python train.py --n_layer=8 --d_model=192 --n_head=2 --n_kv_head=2 --head_dim=96 --d_mlp=576 --vocab_size=2048 --activation="swiglu" --norm="rmsnorm" --norm_place="pre" --norm_eps=1e-05 --positions="rope" --rope_base=69700.0 --rope_fraction=1.0 --qk_norm=true --attn_scale=0.102 --bias="none" --tie_embeddings=false --parallel_block=false --init="uniform" --init_std_qkv=0.0463 --init_std_o=0.0575 --init_std_up=0.0662 --init_std_down=0.0662 --optimizer="soap_variant" --lr=0.0112 --weight_decay=0.0 --lr_head=0.00945 --warmup_steps=109 --schedule="wsd" --decay_fraction=1.0 --decay_shape="linear" --final_lr_fraction=0.0 --batch_tokens=65536 --seq_len=512 --doc_mask=true --z_loss=1e-05 --train_tokens=199500000 --steps=3045 --dataset="wikipedia_en"
Each number is 200 + 20 x the weight over its row's rms, rounded and kept within 0 to 999. Layers, rows and columns count from 0. The size before them is the row's rms in percent of the matrix's.

# layer 3 attention value, 192x192, rms 0.0463, rows 101-134, columns 96-191
080,219,197,192,162,208,231,185,232,187,189,231,177,189,179,200,195,210,173,187,197,168,204,197,180,213,201,212,206,196,216,214,220,201,216,193,203,192,211,190,187,190,228,173,204,176,187,211,183,176,190,180,186,186,205,215,178,229,158,205,175,198,228,206,230,189,164,211,187,179,167,211,202,224,204,208,218,190,187,219,208,146,219,195,163,222,165,178,186,198,226,215,210,201,217,211,214
089,204,189,210,172,192,204,186,184,233,190,176,220,214,218,195,236,171,218,204,168,194,180,188,221,186,192,199,214,162,217,215,194,200,170,214,185,240,213,190,206,191,158,194,218,228,187,222,172,184,214,203,210,217,195,191,183,210,207,188,203,186,188,178,194,179,185,260,184,186,183,197,180,204,209,194,244,166,214,179,180,162,192,184,189,229,188,206,234,210,214,205,215,192,212,214,193
083,190,220,218,185,169,184,190,194,173,181,219,227,193,216,188,201,177,196,226,209,182,164,204,212,209,175,189,218,207,165,184,152,179,190,191,200,191,189,191,226,187,208,216,177,201,236,225,233,224,204,189,173,207,163,185,167,173,198,197,198,191,199,183,207,183,184,180,186,176,206,230,226,192,212,228,230,210,211,182,171,166,187,168,194,207,200,216,159,202,189,183,207,193,223,197,166
084,190,216,173,202,228,187,216,223,243,179,178,169,179,201,180,204,201,205,195,200,245,186,205,201,190,187,210,145,200,169,210,203,213,166,197,212,193,157,189,191,181,183,213,226,207,208,192,204,184,203,222,205,212,183,203,195,211,194,164,177,213,190,224,238,257,219,162,231,212,210,213,195,194,200,214,161,201,182,225,201,172,165,200,195,222,197,200,220,216,166,229,194,207,197,196,210
092,207,203,197,186,192,232,178,183,199,229,208,219,216,196,182,193,238,193,186,198,213,229,168,195,177,210,196,221,236,238,230,183,193,170,217,192,189,202,171,178,186,193,244,176,187,194,205,198,192,185,223,165,206,208,186,215,219,193,202,245,162,217,203,189,185,227,186,175,202,209,208,198,195,205,200,160,208,216,203,203,228,217,262,220,227,192,182,193,207,196,199,222,205,213,209,211
093,197,202,189,179,215,210,218,206,169,190,184,198,211,196,200,175,191,211,186,170,225,163,265,191,220,216,215,209,164,185,221,207,214,199,185,181,212,192,184,203,206,222,176,183,212,194,219,202,171,223,172,169,197,219,198,144,230,186,192,207,195,162,229,189,202,192,210,177,165,179,180,188,216,215,232,198,173,155,205,214,187,222,216,219,212,183,187,238,193,213,187,237,226,223,226,191
092,199,208,153,173,207,182,215,208,198,215,237,200,230,188,195,228,184,235,211,188,194,245,207,177,218,184,203,214,211,214,226,202,195,192,210,193,236,206,194,192,247,201,216,211,215,206,201,202,223,189,183,224,190,211,175,186,192,204,161,212,207,200,183,214,189,190,173,191,195,154,208,223,214,196,188,198,215,202,185,181,218,180,223,219,229,195,186,207,189,214,222,170,219,171,195,200
083,224,201,197,195,188,202,207,209,181,210,183,210,195,205,175,224,227,192,185,232,200,230,192,213,207,189,207,209,180,225,214,198,189,170,180,213,160,152,198,191,210,197,182,193,209,226,202,199,202,250,212,183,202,186,209,204,181,201,226,234,163,229,183,189,188,238,191,193,180,211,188,239,190,230,170,187,187,217,181,199,184,165,235,218,201,217,181,205,220,234,199,216,158,203,213,209
093,255,230,229,226,215,198,197,200,180,205,175,177,219,193,213,188,244,227,211,217,221,213,204,206,219,211,191,224,195,191,184,195,204,199,210,192,205,182,189,210,208,205,190,189,200,221,205,209,200,191,224,207,215,192,213,177,201,199,197,192,243,226,208,194,208,195,207,238,156,206,226,198,171,230,201,192,211,231,217,217,151,169,200,195,224,199,183,158,197,164,214,155,177,220,231,176
091,196,163,189,188,198,223,205,169,205,219,209,229,180,215,201,179,215,191,204,201,200,210,207,215,189,209,221,147,207,209,197,197,261,190,204,184,183,233,151,160,176,209,190,205,242,226,211,167,200,192,194,216,214,197,178,199,180,185,199,208,216,197,170,215,247,189,172,202,216,197,173,197,228,227,178,218,179,179,216,212,177,208,195,201,189,179,194,229,226,187,224,213,189,176,192,202
102,220,213,221,198,204,204,210,174,210,213,182,219,173,215,192,208,204,220,211,215,201,224,209,198,228,168,191,119,199,223,204,225,226,202,205,203,201,206,169,204,194,212,188,202,197,211,214,166,229,204,170,189,201,160,221,172,163,231,210,184,201,219,221,173,222,219,229,212,188,225,186,193,173,180,186,193,227,203,180,208,159,179,180,215,200,221,178,230,191,186,163,176,197,183,186,189
089,215,214,211,184,204,165,183,227,202,157,222,214,209,190,173,190,181,200,198,212,183,207,185,203,196,181,179,194,173,198,198,211,163,176,186,217,207,219,192,230,217,215,181,194,235,224,213,224,205,235,183,196,205,220,191,211,193,227,188,178,220,200,211,201,190,212,185,167,213,219,238,179,175,200,238,148,227,222,188,216,226,204,218,166,193,190,215,155,212,173,188,186,183,191,199,246
099,184,220,217,199,222,193,179,169,161,194,194,197,219,208,225,207,239,215,194,169,196,209,213,181,185,190,171,183,228,174,214,170,211,185,195,195,219,220,239,206,179,240,207,181,207,187,208,202,195,183,159,197,172,185,166,190,200,223,214,178,177,245,208,231,175,174,170,196,209,197,194,167,171,171,207,240,213,189,223,180,186,197,184,230,181,167,192,199,211,233,186,182,214,211,193,189
085,199,186,218,212,181,173,172,231,173,230,214,197,173,226,219,221,182,193,202,162,197,183,226,158,195,188,217,185,220,174,208,206,212,221,189,235,212,177,173,206,203,215,221,222,213,167,191,177,225,210,189,190,220,230,170,221,196,184,161,216,176,183,211,250,197,211,187,197,177,196,250,187,230,205,186,163,188,220,208,176,187,198,179,192,187,217,223,230,179,193,209,222,215,199,195,227
092,181,209,187,234,210,192,175,194,186,193,200,233,167,222,219,210,196,222,204,221,233,201,168,175,234,201,203,167,202,195,178,208,167,222,197,195,171,203,184,226,167,231,203,187,222,213,202,201,208,207,218,211,213,221,165,192,201,199,203,208,209,261,183,205,182,184,188,214,216,188,203,192,216,220,173,216,211,204,172,175,208,240,222,185,194,225,200,198,202,172,196,211,210,185,202,202
093,230,190,203,183,214,230,216,176,213,219,229,178,192,196,223,196,231,193,159,217,187,189,209,216,186,185,196,204,186,186,185,186,181,196,182,184,201,183,179,184,202,233,186,187,211,208,197,172,208,184,184,219,202,237,186,188,201,194,188,217,196,237,200,195,233,201,192,210,199,174,220,211,179,223,223,193,209,216,184,213,191,210,198,210,207,204,194,218,190,223,202,178,129,206,242,191
095,176,191,205,206,205,184,206,206,176,191,220,206,167,255,185,203,175,188,191,184,183,185,198,161,154,187,188,166,210,210,212,187,199,187,203,208,195,190,180,210,182,157,178,166,211,186,209,185,237,185,193,188,166,224,167,214,201,180,198,229,178,208,213,175,216,209,198,188,192,204,190,212,176,240,185,228,184,193,188,182,229,204,209,207,209,271,190,238,197,204,186,182,200,169,195,194
099,205,191,199,176,197,181,222,192,207,200,193,219,233,164,177,194,171,192,212,212,202,200,199,224,205,224,207,248,157,205,201,191,165,195,191,223,197,206,188,194,218,226,198,205,203,187,166,203,210,215,193,210,217,200,200,202,194,233,203,157,221,237,193,196,186,182,220,201,195,203,174,170,194,199,219,174,190,209,208,237,242,215,197,215,225,198,169,159,221,186,167,197,209,197,228,188
095,168,229,207,198,195,187,195,190,225,201,206,203,216,176,212,180,194,186,216,217,204,233,237,225,201,216,189,178,212,162,207,238,185,182,182,212,211,201,173,200,199,201,213,211,191,218,185,194,188,199,178,208,169,206,204,226,222,192,198,200,179,198,208,195,222,181,235,200,200,197,204,210,222,222,192,231,194,203,229,174,155,215,219,219,210,197,199,195,190,208,194,169,198,188,175,228
093,215,202,231,221,209,208,194,174,177,175,169,191,219,200,215,204,202,173,222,189,228,217,180,233,203,183,211,212,176,187,212,191,231,202,199,183,177,190,197,217,184,221,216,151,199,201,187,180,200,218,160,196,233,226,150,227,196,203,212,152,214,204,199,220,197,202,214,181,216,174,159,200,193,245,168,220,194,198,185,206,238,190,161,157,217,170,186,196,196,195,181,166,197,217,203,190
091,193,229,189,216,249,193,165,172,202,223,184,199,213,200,238,198,182,222,194,206,170,184,199,171,172,186,208,195,195,232,206,194,225,186,176,163,183,237,182,200,184,156,191,197,192,184,192,180,179,186,229,234,207,154,234,172,217,203,206,216,217,176,216,154,170,207,214,165,176,174,185,205,194,182,181,171,212,193,193,166,180,207,212,218,198,154,191,173,185,217,171,205,212,211,197,160
091,199,204,212,197,222,202,170,199,205,183,194,211,224,199,201,194,196,178,210,212,184,171,178,231,208,229,217,232,173,210,192,168,178,210,209,190,211,194,256,165,192,189,227,254,204,145,185,215,218,182,216,200,196,191,197,151,160,199,172,206,201,205,230,205,147,206,201,224,199,224,195,190,184,198,225,199,216,210,245,189,211,223,212,173,184,222,197,191,183,215,185,229,220,205,191,197
091,170,192,183,175,196,203,176,207,226,209,232,225,209,189,219,197,175,204,176,187,256,202,234,182,213,185,209,237,186,168,210,192,200,199,167,203,184,216,200,225,220,239,199,173,190,199,208,211,203,215,204,198,214,212,165,208,198,230,196,170,193,212,192,226,223,190,202,202,181,201,192,198,176,168,203,202,225,215,186,223,190,199,245,232,199,223,221,207,160,215,219,218,184,207,186,201
087,169,210,187,218,215,187,174,174,191,204,186,187,189,216,213,229,207,188,197,220,191,216,219,195,185,215,235,189,190,192,240,191,235,217,198,194,194,166,248,244,220,166,215,175,231,225,211,211,190,184,245,190,209,194,211,201,221,159,207,233,222,205,203,217,213,145,196,190,210,200,182,216,226,211,189,232,210,200,206,167,185,199,206,190,169,195,203,202,226,215,220,189,165,209,199,242
086,194,169,197,171,174,208,210,185,174,188,216,195,201,191,230,217,218,225,198,223,209,205,229,197,170,220,173,185,169,223,198,173,216,214,249,186,165,207,210,206,216,201,172,168,219,181,211,163,201,213,189,198,188,225,229,141,221,216,188,210,170,208,170,200,221,198,186,226,215,195,195,179,239,190,199,192,200,213,181,193,202,221,189,217,196,180,203,211,202,210,183,158,183,174,200,177
088,207,202,159,214,189,204,260,199,166,194,203,184,232,198,206,191,208,186,186,218,217,212,191,171,205,228,186,156,172,189,157,213,207,215,190,171,185,236,179,192,232,222,187,194,227,173,182,202,187,199,198,159,209,200,221,207,212,210,191,165,192,142,201,190,197,180,167,214,210,199,176,213,193,188,192,216,180,181,218,233,193,207,218,221,208,193,202,214,191,187,210,202,194,209,185,191
096,201,235,238,217,155,219,193,206,193,195,191,223,172,193,215,196,183,205,188,216,189,167,199,230,186,218,190,203,196,209,188,211,240,188,183,202,179,200,223,181,173,200,163,189,202,227,209,180,176,238,166,210,196,215,192,198,162,193,194,200,190,198,214,183,219,208,177,217,198,205,185,183,198,204,190,187,162,200,183,174,174,200,164,203,179,235,210,184,197,223,157,232,215,183,224,186
079,254,204,184,195,180,196,234,238,210,190,195,214,206,180,200,210,181,199,194,212,192,219,199,183,155,213,202,198,252,190,220,189,229,193,230,188,201,210,211,165,202,231,190,191,222,209,181,189,183,199,192,217,212,196,178,203,199,174,190,187,199,185,208,236,186,222,168,181,224,186,194,212,217,192,200,186,194,181,203,183,223,174,194,204,214,204,150,246,218,185,195,186,179,186,217,204
089,225,189,211,185,198,175,198,185,199,179,211,204,250,184,199,212,173,214,223,224,183,207,231,206,210,183,174,182,206,184,223,215,197,198,168,195,206,214,180,179,224,197,203,169,212,175,237,175,176,171,203,173,160,239,203,180,165,199,202,189,248,181,225,186,188,200,202,194,211,205,202,189,201,194,222,200,206,205,260,226,191,184,217,192,206,198,164,181,171,225,215,197,198,219,238,186
094,220,181,209,228,185,214,212,205,205,178,209,208,210,233,188,221,231,212,177,248,212,233,189,207,163,206,212,230,226,204,217,191,226,206,191,222,205,193,191,187,193,234,237,175,174,186,147,174,183,222,205,187,169,199,209,218,196,202,222,211,209,155,172,217,211,186,217,219,194,187,176,180,181,212,196,192,223,209,186,190,206,191,227,200,221,204,186,167,173,222,229,194,193,199,193,205
084,193,238,198,191,224,238,235,188,244,167,243,234,176,185,209,205,179,206,201,182,185,197,211,235,216,230,208,196,207,229,202,201,218,192,169,217,218,226,182,207,200,226,173,205,223,208,197,225,200,175,199,210,197,227,202,211,191,189,179,197,181,194,215,195,218,208,224,200,206,208,225,153,194,209,163,208,212,224,178,197,204,213,199,194,206,189,176,168,201,217,223,215,187,216,200,184
083,220,211,183,200,184,216,190,203,224,221,189,191,197,197,189,217,238,180,208,239,184,198,166,242,177,182,213,199,195,193,184,217,188,228,243,197,208,213,224,201,208,187,202,181,195,208,189,233,224,205,243,219,178,257,188,173,210,207,189,182,207,208,209,201,233,179,240,191,218,171,241,174,213,235,220,205,178,180,191,189,233,207,193,205,196,228,209,227,171,213,187,198,211,210,224,146
087,215,192,239,236,203,187,220,202,222,234,185,198,207,172,189,211,188,202,177,179,200,196,167,215,225,183,189,193,186,171,222,185,210,220,215,188,230,179,223,191,214,199,203,188,207,178,195,236,195,208,218,226,244,214,174,180,186,194,186,218,192,245,217,230,250,173,193,179,221,206,183,204,202,200,206,208,237,214,197,192,206,203,210,199,218,215,238,190,226,179,172,197,186,189,237,236
094,178,217,180,201,205,226,232,189,217,157,194,204,186,176,232,203,202,199,218,193,229,197,197,184,231,197,223,172,204,197,212,227,215,221,191,208,183,195,209,214,186,165,225,241,139,217,210,189,184,163,187,161,196,219,198,225,220,178,206,175,200,211,213,207,201,196,233,198,170,189,219,191,201,202,208,188,205,233,197,202,166,181,189,211,231,224,181,227,190,210,197,176,237,155,204,184